config = dict(
    positions='learned+rope',
    rope_fraction=1.0,
    beta2=0.98,
    grad_clip=1.0,
    steps=4978,
)
Each number is 500 + 40 x the weight over its row's rms, rounded and kept within 0 to 999. Layers, rows and columns count from 0. Numbers have three digits each. The size before them is the row's rms in percent of the matrix's.

# layer 3 MLP up, 256x64, rms 0.0849, rows 180-255, columns 0-63
102:393529519495478486499484538492424525474423526487489500552526448492574489488516533540591502468450527517514411562458522562522548503484528510517544525514479470512492520438468538555508477532415517
101:544490476437455570545537520492580497456446495540514510473477489506539535481475491532539502519471430518464483520479508565464485452588502514489485560497399458436526511432488488420447501549523537
105:482511456442534458569473499469533467543502510477497446453465542516442495449531493550479580531483518524573503545474528492536502517469379515429496538570528496453535510528569490537439544531481496
094:517463467486456504530553510526476502540477487435554420492476424458500542570493444523594530486484548489499448474467501445591496517492573484487523477544444437466539490456479511528479438546531503
101:501495530422503482522476508443529490423496491552429557484423402547551529539474474533452510512518503516512461519550534483480425504491426497501561511488476488562478475575478498547484440451479544
114:546492556425459468515483491447464480381481535575453499497470460591445495468517505601505512465504483539509485498492494490506501490587497508487511491536541492480438467529454562537532482559468529
088:481540482484516448512527483512503559513515436411445549524469506495475511449485519503535478521483470545427450517515445498485470432468493466537561637487480539536493468536578455476563521511491467
070:450499508538502455489537492487475482511427463506544452516471516478513467457543471527470480524497513504455452572549524504586508551477514536491514472498475486515513357565552424565519533504554562
104:492497577542502528559513498499417492449534526512520468522538462507542509465501597477456559527458560520484477562496400453497456457518525564465504533456498514522565490474502556573533449488520525
099:452528504469425460566468461477543471474502474514485492469438426499560471541500568468479500461511516465450566468508509605520519431473527555471522509474530541492457486540502497547506438574443463
109:477492506543579490532433503545467497531547375478489487554559508422484511522539491431524524538469573456517539440537478472503476536545440491523473561502482498540532462472493458483542472454471536
088:543518421498557516460550464470472526497497464469542430502490487506460505499446539576477454498463577435433478534543553516437436506480528457566457518465496511433461528490470495510550498556489560
125:505436567522514454541505430495525541547512504521513462528521520424493557478542603493581502502495498454492446529458518552495472390490445522463460541561512481461477545510502546512555503475463493
092:589456548457553516534486462534449511507471412541492467530532479450491426499447531482511462440455539522488455438522486491473508459547427479543442485534516511504444483582556507512491531533447530
112:498528503534450530573512452528540490497569521563489479516537453511485543478418535523477500500474454499537470497542506412462456553463462422455489499514488536457467556465476585534452433487569510
081:456454441506521467527528500423472524591504459543480521505490538513521479491518531439517456431493501430568525500484537470464494464508519514484497563520481507464426491553528592527573459571501567
102:524469506463460487548532498547446475523513598505445516555492529518464510491499546555549467513467474543458458483470575498490484512549519477510562522531492461459459419533447491507533406529485604
103:593591391453495485493521464534434478448518485511521519525491479474523526531517516554452497440510531477457468538495553507505445485528427541486539559542488441523515504490504537436467528512419519
094:430516529497557440487502483467495484525516469600536535510441491580552533558488488526479516492407525430531490517509509492511553423574469500476540506452515483554561484546494563491513543446495478
069:485509453493556521467513519467473489543482458471539478509481579463507477469487458504490436467559592435453481512478515455544526493556545417525517399514449504544523526580489482569555513509532510
099:476547530507550545519547522463512538487546506526465449551429448525584449501539549512497465484511499426490466465513474509466493502576603511481536462423451483421516520492477518558465490516479559
119:488532501502479495398526535457485492534509530460493468513467498555567501438597556527487503576524425424522416554515456477485533450470456529518453471516506472521486442479523491523431500460472513
090:468540440572554538506524507509545620493479483429544439506495521454503547498564519485517550545525492438520450556542534472473465520529483491504518488518556496556426541468444451506455540469518502
123:477464453448602497474567470494511462511525566458557488485564551528502481480542579458589459536525502499442427503501536501481503471527503411453521558459527485456541486481528516460493511508543507
091:451546574571534550469433434517545417529549452524518423485507484465511479455481511534496515505542509499515583504509545566527493472507490542471517547416488529496539536490464551541520452440521521
091:450542524558590499518529513518471420402478512469514493567475431399494499479510521518520584445525546501510473590500503439539456507529489513536530490513516449540479498496523494515563486479469505
091:511508494545547534507507434568428462487479616453501439571521539421497519510449523491519560552514531511522494564499499547505438520463441501425535538499483489496494538471455529521534482489498565
121:432548467473529513552518556522486522467489546489475514464477524525508488446504478533534507553518520457418427490539434459541538444514507492555480401506567528467449472488531554472420525515531430
109:458500492486513530509511522552463507599528574537573490507469435564510552515524516509499499486426513541468476439432473434462481497459548459516533578518547466538462459530509456519415472525518518
100:532483572493466497514514467486591522478446460595586541439478532482428492499543450532497455555411472493574499516475463531484481503520443497486519467467531537516446477520490513574527529490528474
096:479499508550480574518505467505466496517509477525560454402491456520529548515493459513463572513461421542501526409494476434556468546477426468558519512516478461453498523501481542525428530444468532
105:507525524467462521424546479490486468529513520490458519504529502440467526460549510511540557533486465488561452547426490520509496438496477469526467483483433605479522403506400531528523533510482574
094:494559509526484525595488507463448511479470500475505522457627476475537502432436479552478493482515476448528473462524585484450514517465479456563489500499432511553516519529590448489540482488516525
097:464509503575480525484530452540483519493513445472555459505463517443484495537517489442469451563466516446529471541486511589568456520529509540506485422494427440577553436551488489452500537459519502
097:398449502433468516477512465489482502561527431504592492440474518539510476493527499507571499512497470551467526541511613451488572456464497466499557553521547529451475528491509538530460507522523517
081:488566552512554492541458528494537526523478464465605512485466528473553479535482546492562554397497534482522492480553431450462468522507432530509532537520491445494536484528547546512504512503422439
099:501554466501539526508513492470495424451495412538533453502438445550496516459527501451470480532540515489467550525576480390477546483519492448555512538456477548510581472556488532507498471469555526
125:505478505468486537455479554562564507464545466506549491517435464534517491480525509530514522477471489471485464498519553432471507455489530469550610493532475439464489400525449450432433519492424488
106:529500489519450501491434447555411556502451457521555474473557518452543525453495484505540506490527561464521488499449442502564568506485413547487424502538495441544491485515530530533550526489470435
096:480601458455520531530502567452472488505523532532580554450474473498557431471545508484545505504470560449528527535463511464501442522500431487543546448540495480529515462487515459451561537494582513
103:454566491567554510540535514477529502443454450524502520523464511515451458505468591563543472490476459492444563508462462493555526465494510516428479517473497440437474538486485581540500550579534504
103:517505539559523480498551470442450473540497511514504487549507418514507530434491507527466461423498539430490538500477524538460548538561451419534547529526506573542530544514528463584474539514433516
097:487457430457532481513521501452463555518558462461478412478462532503540430492510520478529543480540542500523534391479459554522568451539478509531549559554554452566493499517526533509538474527477509
085:520511567556505512480423514451521474476537530562447549489499451490470594444473463456501430470468467576464563551511516512544463507479529424522565504477481433492471472513484529566508483529470525
116:533487477533496518444591554537523451529604506499523465529424505462508613506532474495497469493500496453460497531483453546474558510574493517493511460446507538541534555558544476511504427483501490
104:472437577519412536535486525528511535576419534485522463446505432478447487445512501505472508519520530547506531572459500464515502495478473544472573560554481520433415485538523542520505511527477506
106:486483502544548481446475493464551514486438475515480523468528519458543568516566454515528468473532543495394520493488534536448486478446463544482522578537482530524423489508411419506430514502524478
085:562557466527509537516500430517438532498445460531451494479545519517523466450480595485489491450555515563553472416483478528497465503446469511439484520458551470529469467486496499570540528537533582
112:476491466519516500493541474565474496474443507522533496482394535602511475450533429518494499567492543494487438451508532528493574525538498495508526493578430516534487501491442440486455474443490571
109:472506526499454486490434564564498469547454591531537517486491519536541416494458509415534510473531545451470469469464541491490534509472456453457469460476564485537462507516581532547509525584477511
095:485524560501461512544476506504557519481468434586474513476534576510494580479479470512514509566468436504464528500524544509582507490581506516477463483447453555476516508505430470590504448508440472
107:461471456447486463577496459488448482567561467561518513470473452527482509492525467471540521530466496493521547497450524562539484464551457592483573478506513474550452553507535503603469509480562513
118:478501482544507478490535522498479482516566469478500456516517570483511514533498521497525542497550568439497467372493526447461391478507475475546564518543473471491535573515565511502497421478446472
108:468470472485522524548514456529469502544464502515595490492444474501526521453447525498428530529580506490431548519497587455521441479477458507467500537410490441507508474513473446550427487463498560
094:432513514512514471506492506479485470446532557510497484450560480425498465509498512467498513443524581533433458506532474513503511385567552525571551421482522458490514518462571533510471475519431510
103:498470486504461536511508427480576492522541453412587480516531515463476464500567462550467474534494478524524541494421510532432490475524498511498504504513567484541472465505481554524608517500543588
111:513496555473543534471526537457519413533506536463527500451496505614485477554454440492520427572479531474417477528502532530514550438510474453485495559514452475448482514518521527443487492473518432
116:499554493435483542524497449520435464481536533590497478498584401519549502588543554459447493461460580478525494483427501551483508463495494470538456495494507487500534497575502537497486518538471492
095:473484454493549466497482514552506522509491453493457508462477539504498558460469482434508544493442507465504527464490502503507499537541434537443478625538553462511361563503514488551514467506443498
104:435553463453472482438509549551486509455494518489541566467461551544519492525492507484580457500572486488503488408538505467501501486497441490538510455498571488591461434477504524527522508547410508
120:461502468472433524552544564520496516428496500598441520485543496420478513487565508531449466479496611503487497528437477501421460481492575488467496503531539542534495535498507532560531504522533510
094:496507488511531546513444483463629493524548389531535497477549508529521493560501443482490506487516532522498560490463498470490497423494480541498544526481517465434476515580488467467457548499596519
103:527515533509572583480543503474486535487483442484477513482463497539525493489567527433551485567516519503554501473444465508490522467479447536408464474573519556510416530401524479527521504526551523
092:496470453502452524506539469499496501493470577520547400522502511538517527452570546459461503458507517535481506482533521505482478445502476574607503477472483556513512438468451531563455400460473516
100:482509408512524539472433491533512446405518563545531523528536535464542505477578489554449559431531491533450418504508507519464476528550412508540492506501509492532485453480483514473471428492484509
091:503521489524525528436476458536508457510464515599475533536456559471478494470509482501536527424518459498464474489515516535505551480440491386486546487567426525502436560579499485504458473465475555
076:442481571555492533539436454520532506572452497528568472457474494527480556429562455516510515521480427484518474466548495531530555521479600474518522436529468489502472522556436477472497473548499468
111:424512522534489532519462511455447520443532490529475549537523414457435498522500542440531467538535507515580535444459481446532482464519449546516532499462451440485494506486491609528507472508473571
096:602518457528424490503472482489559491495600516492518495494515480506461509534517525514511552590467518408457491470517476541505490472485541559563567461545536544510499490486445517513474436546450453
091:474540466503494430548473534544463505488470565486536445534500549567464507426538471528477452533515570462500540458527512521537544526454499444511490486503588540530392532516538572532460482490464499
086:453455471519466535487503493522487493488515519505527526403485484514472426466569452511504517483519535434479541565412510510437529503485547454469473476527518555532568450433558523543555546556554470
110:495532469491577528535489535521482537473462499501515456521548413506569463469508478511471519575517547535540494486491480456487414440437561506440493556517476509565517501584516524501435466430460524
112:505502467540504491537483497609469483552447444456540462498521462425470434547567451527488520512440521560536526541519510491495513487506480496476551529510459555415445472539436513468468418499473508
102:523502476512638503576448546508527520503499477530560507501531533509519432473460550515518483472404489488444473456495405461474497453454540527500465531455494499503465555505539451500558503523543513
098:489577482498536478508573529491491436466457530453512442493501386417520490500523476524553461578503501543496422490469495584457484537531517523559479503495488523536514509469498481484550497576517564
113:553531518496549442460506507510477492568569525543577475508557500575498444482504513456492485479424558484438452467397487509448444561526490537507550545535504542528453493508522474508463476535505546
# layer 3 MLP down (transposed), 256x64, rms 0.0814, rows 180-255, columns 0-63
101:485508471614442541556476510536521460516551445513576515511478508446489483515536497529501516568449505509449504550587416502450455491504507483442479491495549574528516538504463476516523496425457530
101:484427457514541491491520483492486503510518492522500424566480525484535473532527505463548530506488547489630542558534586498497569415496461487499555488493555505557463533526505521500513507479603492
107:491517568501481464524509493525519464489542545468459484462460494528482521462516506436481467470505495437404457437562529503427441525478540520593539463509457475491432481465545475496547515495416431
096:454552403539483524465425543490491507525555486472479535548549529466557467509552451441465492518559496483477512562554495509559515470503535547476463573459556547515473541498445473492575534499519456
104:517505480488423549505460489493478518595503437546445526504480506443497526479502479478475420507439426421471539550516491485436525577554468486490479522472487539458497545508487558460461494540522585
113:552493548495605496498503451513476475500509531469569451440506456465496532499478564495504540482556501561493566454463467451529504546422520576466531528514501473476505430454596518495537453484529515
087:501507469451445513519480552482475500507518532526486467573482431489460528486554507465445525506493511509458498521484513471497592559477517545500435358469591496488513489439432542514491453473478473
073:537496425480451514462389465543489482461512506511528462481494490500477541466482526494503493494497453488457493513452527466446565418584500551473467556466541422432463569459519514481436485505548495
127:563503579492503475586522481519490523539489518525532502473536557494496491536494460496541552490472461458453472553598456488492445464469484433453588480431480445509499399504473490517524493547487537
106:555587511491503450532451475443549496524527521550604511502485544558490498541451477492476496516504530522506541523489553530571552468505392516508450569450447561493494546531534515454509485468491477
095:529526459477469529514494545447530517504460480492631476499470546499505464457494549538480485474528425493507405536504525462498547477492466466500455478489547580456534448437490487454497474506607514
087:469516532540506434493485491511516458520469544572438559443482519515437502497454444450486488530479495437593553424506571530457545449538491504470531469506516432527488491583557495495479485449518525
127:498519442522487587517443538554525454424516473465519496523516505502528518413496472485534440584539504533473500491567501501546573473479575492547559432436460456494503422468525480485512493482501485
088:441505482494431486458498525455451459436546503474517446511483537562566520450510510586488483542579470522495495564526522495581460523434522528459492486501518446511508545440504432473498510453464431
099:473499480508522497492464508564555507522416508482539471453478473454558520512500448496511488410484506491436436533402551448582510481475585525505516487479442466500465456518529423450526533489485471
087:524525489531567488519475471513540539490459544399499456537543518504486544507440494535503547528469446542586426458537514428553487525420441517527434488480470521468559473497487508464461485470487438
115:464527467535488510462507561507567501538478509515402487518532496565517488483492512489505487523518545501462503430477437469478483488460587597435406530494493526556478521512476505537519512425435558
103:460534502557514475504466476419512545522562472613447565466545531454542486546519570491440525489483521508499492531493531538474446501435471516440522437536546456555561526500495470517509529556510471
090:500489510498440493396540503510479468539511532492477455496497563500488515485470574553475479502479504566452467469525561499494531480441495499497582487400592544472484494488499458423460483485412489
063:506525583449428502457439426534483549534428533496535487471525472582540512591549518496514484480528521432528450518513516597452528477497553549486542499500493531470447464510505513489556496493522516
105:575562540475469553451486494536481530479522492469492527543530528478480473461446443481503489480493490596464508487537457540519487575401473494502483543491637512517515469473538544475561474533507508
115:425535455432543530511404516538478493512512561426552534508487439508502525547497488497506483496505457528418496589520502443483500500519534491461542539494466551528508529547506454572544490492595496
091:534539564514493444463516415432498487487481484578503526508520479529566535489392465494477417463537494506495595514550521491562524574515472531488561522492512457472537514501517507488503567549502517
122:543501472469534532476499516524551578530538454515558482530569522601503488528477554513449464486444526560559476467486505493455475523520573533540474392496455502483532504480465439499571511535464504
101:481528478453542537489530524451532461540407466460547518526478545529628471486487513464507471509493532503518515491532524536544476473482457476402521562464525513492466473523539533440494465441551583
096:478417585539473568514554590455465457538492487505488487532499552492469464469466513522479563517537535497540474502438531457552503521563508486456497450587482525521553495496498484483557566511457562
093:478498439425513509474532610511556552500530426510561489549461504497421474511514542492501498528483511482520519474442502504505511516500513510444503647492530487512501431557515438488489476537515459
116:522543512479533515548562443491527523506461500360526592511530504467567481533534485460468541444531480473538526497427457506488483468576441546489485511513589517515492471474505493466471507497556497
110:463490456485578522467492497487449431478523511496461531494482470573467522507553511393414520489478505536509473502486460515492546447548501483456483531499575490494476469516585508497583448597515497
104:517477525537489544457517546496425480525531457421502441514547474436536528447498520538565505509568556566385493483501488524556509525505533472489515560500509479529495430492527524492510529578433524
088:512484456459493457492549447413527523517548504506535481397523452544529473577422509537478523556475528507471495479492518570499490572519512522470425496532567524559556529486538464466487470539496452
113:540453529499458539564540511505460532531540494545487502522456428554494529474521449498501487494517576483502443531557545497390506480552527476520524540515481482510503558545584396551535473513519464
085:529461418470513432523563558467530517443568514538494508518487469545441483621502502515515480485433492516450494515471590468463453511494560531445481480458542476483445434521495469497464492519479498
084:461505504473583447571511544480488504501546574546383566491514451523526527521472524510571480458539434552422505441440507449510485486535553534486492497494457509500502546503557514481481514499548502
102:525546566559518519537488516516472481452453527546417495522552536447465514508545439573461503491508511456543509460474419488544439534476501580468475457413490484468529491466516533544545474447531467
088:414431475444503497581528544454495474498475528542517514490475447494478550495500401497527444534515474509547547460428516486443416532457497454476505503545498495462499571482488416484475459483467531
124:489485475465553504521491509517513491523436491525456496468518575480509486490542513419501379567500534514556572453547495523509500492540511553526575543427511488494503399509486514537460550556493529
125:453494580523456510550436449495567430409496506445530500523544495470534476515554565551483501433494569456553475470525485580467482455542506500510575503514458469473491521514488470440492477481534513
103:547537516485512500465491500554564514519501497568450473531490493581479563482568501501522520495431481562501514513488478433461525523438571490437548433512505509481474404593510494550463518468544495
092:426476503474456497532463536489482454425546559539524450548485404465521509482472508459498512488469521612515471505469482469483484537589473504533546546432456463450482496479492519497557515495491418
121:489510493512486523510509471510472508548457483530492485503454473457502488438485557483477452570524496480519517490511494466530522437484465471559537564580474450509426559371538467603492555462467506
097:489457490488510461477427560485494558485495455560549476515545482485476510550509481450502494513496510490522544499471500400566494406430580558468539478418528473519538451443540488480508527459551506
096:501530504546573426546512501487442500492511447519539583458501476549412452503546490521522516460507557496453505552495467482487486528467546496551470518444437422492517547540488467545410555529476486
091:462533507504575468506478523502486499515484435465443529514517455442480454541528508545520485497515527435493478501552424513459483490482525621520395496497489556430458474510544449423462497514461476
107:531512479489510493612457507480517572445505542540528493513498505491536540539507466544476524575618487514488517519450462515537517472529501475449458410532470544469464573442500513458494474465536447
105:475440518465500489564528414457488501502487464488548514509486537525521486559494515495455484461480521427522447474479541555371516515520479487498413455493509438573557561461455497473488502476471551
117:519450455455434516530571536541459480520532486470541417535519460590511443516440552515497504514472507522469484544508473462466504491558577543492458517502447519425478473536562501411518515519488539
077:493469480502509486505517524470538494526522528485632556536427623532445535522509524515435537576526488462535537487555486524566532502505515503490484502480499509496505548503475491398508492469545444
113:450466483521553563501514520485495541521472445428477511482574506470454548578493536472523541449462472546459496477429464503473546460504528474477539491537415460439555537505563557504554513474532557
107:496536496558504534447568402457413492502550408500468466515468455459541437484554487446471498468448467453560516533510562455490501542521545517539507483521470536516444490495452504492503523428478484
093:504475521473498522473500494549475445505582447495529535487510509553429477486500522459481558412479452551480495445434500496448500490585545406538492533546534511538427464512506470583515483514456476
119:556504506546466537477489482559520486446551483487475481493477530488478541563484444539491510527467534417517489497497524523458526537511486405510560489554507451510601555534585542511500512611493504
112:439486586509452460485528503460525597546468552526502477487460560432504581500489506503426464530481474455537502543521487529494554474491514463480419472453508479457452449543505456474443508529519559
105:534498466399465517528564479466474434505558456400497467494462461543499526417481574488504477525498514473441509492502521601474509492500470502477471527473562544486586499526487519518519443503547517
097:507473454480420571503536507422478470558539490490483495494522476505473461557499590421456542462445511446504439462531538502527548510494511533530431504511515517529546495569531578519553548498466536
095:451571557517458506471550518472446432454474516445492597504543468419558496506548455490517442408494546451536436479505528481555462509528503458541471490519498517564549503487525504521525518493468468
103:408452430530450454525484501502452546547516498529438474542536562511497450507457480436502439445484557469507490472514492481533428571455417532521551483533525519509560523476475529473527483493540555
112:439485442452498578580465521475534530454544514460470522519472541553500518539490521521496470580498411554487485519496504468445531608531471497513481429515483462520495482491509521569450453455482548
109:524519499471536533524500524471514500489493518493544493576519448501479490448495468526466588467451454501581467555581564417563441542503382522547531509511470486459485517509484552533518527507464484
108:551465463516514529521533479474540444482494502547567542463586524515484446561514469437463574432496502492495530540504476480482445496512496478413415456507490525588508525495507475558560469434494520
106:576449514479508511475461476485490503521522517509549497476468503470427553518466524541590533524552401463529503511596547529542544482524470447568500448502524441451538506508492529417466457505513480
085:536544429478397459462468560489495543447442574512451475490476502483480488576469587514527547505456476505539528474513514484497501538513569554432490457461512530521539465491506511514572481468445466
095:492405529485490432465535500472505497496530542427488529519437489472464467489500483555486570504492478513427525493517486547544538570512575398486491526507442439535530473561496460477450521568518502
088:507466460507569407452445535463491509530502539538450520477502492482505467502435492536547485480510467478485566486546567504549515522404378471579465480570511538492476523489513545504520506535510489
108:469509583536444539506544547499443439449548560542464580537493563571557439462504441520531485449504445486491530461507471539498535562537502539510565494521541477488452454494519518481492477523494556
092:518454520456483476581530580451479553555492500508489523485554427541544464574583485498561480442548571471526479474529478486553469526521493491535471511469523537513579468514488524525483570538456469
074:522533489486635493469478538453446468481501486544511574534501458426514488540400525457502506455464550496502555557495486480496494534563484495495489515490518455568529500428564475516488479533506562
108:549428463437516485485513510562514528608453514525538496542441533540382535484520490449499482459462531527482420520473490518451495530513499505505505519527474489467413522538486460453426539493472506
092:488513466549588512461516433430448495512505562495547475546565462513492516409508474513509542529507576558521547504480536557536468563551542477446542505506508485529502597528469524490453469474513496
092:459449510542489484499574550468520510487459477460482514459477523474597391538500456482532523541472457480489456518462505532552457470499525438478496518465483522551562456440555404457544511530484505
089:557536520437465549496563519472488465484452543485503494578512480489533517481465554511562491533448474558533484460454519531537497603503515589467548539527464470465474584508452510511471445501441531
105:533546567473420441480427518524535505428492502556475565474460495451515478546523458534540504397538449469517516580468516524481500513545525478440533552494500486529550496493487581516553494500464484
117:489512496485411565462552515466502553484488505467588523533478544426509515519441491446468473485504486490503539576522541556488541520511557577535560509574502510454516578483506468516458522434459512
087:549399518450440468530577547449509470432509556547479524490490483524409558586466501541476523507534453501493509528470532499471539498468486490554490479543506500463495492523486530539561555413490479
093:502511555496484452487517484503515510487512437579422519529429455582540503520432514472495492482539477534563495516501600544530471506475557541504581504534488526443427534573472538520466530481505481
109:424423494522523515451517574517526436444508482484478534539470514470487554439511460467482501512505533568542582542522489519519466476509470503520493547445520495412438510519483534441578505424501451